Each number is 500 + 50 x the weight over its row's rms, rounded and kept within 0 to 999. Layers, rows and columns count from 0. Numbers have three digits each. The size before them is the row's rms in percent of the matrix's.

# layer 4 MLP down, 256x1024, rms 0.0777, rows 51-93, columns 0-63
104:505520487537526537468518426437540493479460550508562552426438433498566471429517511468454526459510543544495500486417494404405509530509567511532531514460523539506492516469527474407546539510519574
096:517503520515552541527507344482535464477519571510528528454340418403548545460564512475529543492488484501529515531629482462547518472457472436519470392420448500484401519502482489498609462526538487
098:651491432574506511495485480457466534428531512451595468523521459475468579553512522585490471488458548568470524492483506503390539520482508408465487643522551489514536476524607473525393535510518637
101:547532501539504563601559542518491493541443592485418627512506597487427463572512547471690468499523480519617526432566475561566503510545545510510494517482425548575501490455467480546505461505488482
099:590519498529458496477497517508440487466466467465515470516594475506482507460501540539601473475489423461493499599460498565461499532512474462476508574479426456467464512442500493546517527520460517
103:585533597583538520529502514546439452608516523494496361470593555555522465670524532476533515529523511474514510505508495472542489526560550575607537561529517500444513505477541448558547478500469500
098:473544498541483496544506478533559495518418468553591530569606537465488472584510498471474488497492525509606487422551500424638518529527543573545467497525458510496501501482432470496555462527486500
096:511509513474481471535445536526435515471537489459509398485454544469502432528467519575588476456501513545592491405590494584503507496546490568526441456536470496566476524456519469498375378510491571
099:524492528465506501411445480509485488504516383555471448452619479508570388410483480525545495514486440495480501521508508465550482494506497569498499397541457512549489461482464437516514503458474549
099:629483515456469484471476385468495506450545442514463607485415543489473443451496520444444499540498553480424482578509517466639512545486509458492535520495481516437517457514479501460488442486476501
097:511482502449529529385481454527489455582444599498483474484471648376556567427494484495547486551487520527572528506519503428478454508490522408492478563489441434526512523482503503499566436515535511
100:429462510503481446612499402516381492456569641495488465503414522522543594486516523432438490534544498487566500484490500593571506524477551528502435603491573448534540458470504490476582522522494465
097:461430568472477520508479409490377556421480444469520390500375566501487568538503545572527484533481449546553484450503497527454476489451529440540499448507458490528545518494580559535542530474519559
100:501439613547509471421515369530501497497524486499520485472527460501433424438489511560346524529487443533599482512475482540358464491492504392535487554497568516537506507542583553432550461522486530
098:504538539505504509518498413519504523584481504454463537486482480505401507346474498403617527495513413473353474622478506486438497502476542481455537455506535455496460549486509472575571551490495550
093:384456564501472503464468561484532528566528430508539526487492440445510494561502492478451415469432554518584483455530505492472465545531507555514488538518572566528515454450495448513516474527517444
100:378498538416519513409519447505563553381525428487461385542538360539460561350530461508704484466411458504532478507517497516563475506459487477408476506488461479525526515494576581568535478447501507
097:484526554581440479589505466528458496562492459494534552469437511429544541487428532568533540519514516571506512413439495470650509478519490463590477454443521539531507423525507491611515464502506543
098:570515502513472558548480508530532517581599465528562552570534479494432532511493401549511513475501449485447518483503517495469496518535561345558479445561554482445554477486549475525433488510454494
102:517522403538510548432498508465536479466524632646497466491455498501421480478525479561393402494508533503397501551420484507419502471486484447524518472502635426549449523519531496400522481481476636
097:521502465485501525478523590503455537450465601444435543505496472475539404510510515447568544499486468510597488492545491543434493490516494572494445551507544506538478539518586561514507384480495479
100:450536471500501515576458528516509465386571488450546489471544454499486551638457508615582474497453493502499519638516511523473557518519521478519516607569517485487476490501569516506498489506468492
093:525535454466465525594497541481510400396495402506537433576555461536581642457511511499467509567550516429486500608531493458521484506479519511505477438502400496471432533474626441442500518515487484
159:593305473353484456479423637514388476466488472500428359429400535505569451485509470482513470483382457437433494536430521614485465489460472208496499553534598462502508498516523514424455456490497577
092:469531615464535549463574494531621469510513586470454414513461579519444407433444420538651510522497600577610495386552534485578471465518520523479469563440459481512525488442532527544431442521527535
093:510527565518527426403478479522539485502460513513526544474542536451587380551506477417631487481503537482460517509421484451511485533488497450560521554450538518517514464502586456504570568530529367
099:539507569482497558489550449506562462388471448525513526528528412486512490577445539476548519460496495493604511489527494517550504517525515534556546514505514500534488450535517509465510516496456580
094:506454531493518503513517538521517454528491461459532463460477541519523488470531502499542466455596427596478523452504464499438558512514439516437497437500646486534507546493578532574505552489509412
103:538534472578494560546512491529525490532610453495470514505455504532495473482521477490493513447535570556584492505385501412447454491442484511491484496472602527556563445523493486607512406438525492
099:520488415353543478537510536418483459421547515492592579487388553545436507445498486540433453511575482505399445538509505492477482541523529518497508499561436548405439538502525515437485500492501455
099:454496506512498524540485498508550536612536502532576537482415634510607643480544521419459508520506421514453474529551497438552541443516431465494448481453569473556396478488520529492531476534484527
114:412581478530508549544508495519488481469503436531522617523503532500559465604509411487425487531465444491368506486563508462454499553485481612471446564485385519513474527522500510467513549478499547
097:473519500559506501393462541486499479396474543572572610509449472505446600613509523513631538489540462530467479566557504571460483505527523502535524360505437478435385563459540485424484540494548464
094:452562397569459568379473560493487518584487563445448388562553464507518517434502538529498501555460544575535482538439511456486500524492565616454506496520425528559537496537393478510522468562519479
094:414539493504538498440457367442481521625478488480397538498335430554565560651500524454473546405466503547546492523484494574525490513454491435523421571477605462459443498482565568459506561471499428
106:401499514476488521511517585517559482536604552519588481541455528547531493442493486462389445488547481494553503559519503432557552545514495475446551504465547504424442529463509541422522484539437562
102:459553507493487444472489470470523479495491432498466487526623531499553407545540499476420500534392553410438497584527505439470457516479504746516489476528639475488568550488456511392503552512499495
099:452474535517502532581463614518543514485526599504449498504475499446522497582497585464529505452553498471509516679452512521453466483540521433516496460484453507568518550449504462488534563480513418
097:433463558557513534489479467524575499525473436505512480457660355475470498546495516490515480507480529514496518604474511374401477489521468622516510487473548459402480480489528439475383556479462455
099:419514587470547472454455520488512550518481351461428468478420432554565570426477597556457562543571522506530472489486474514655498498551557483508520521475437521523511492522561517462524443528524477
097:473502437462537485456518501499501477550525420542593485485328581534499527565527518489511480506496569514598502393515498578474463554484517394522539447516546483501543435482514506516530514493493453
114:587525621505513530546553457548509488511386491535493484549749453425544508612487523490526497428597581548456521401517494458611485521504521677556487483483499453567477553520518494490507532509538461
099:539498521478524490462494561476475508399533464467528570512515481536583452595508449548507390480500496473419490421602507548592492486492551614557508542513486469507491504485511560461450517516488489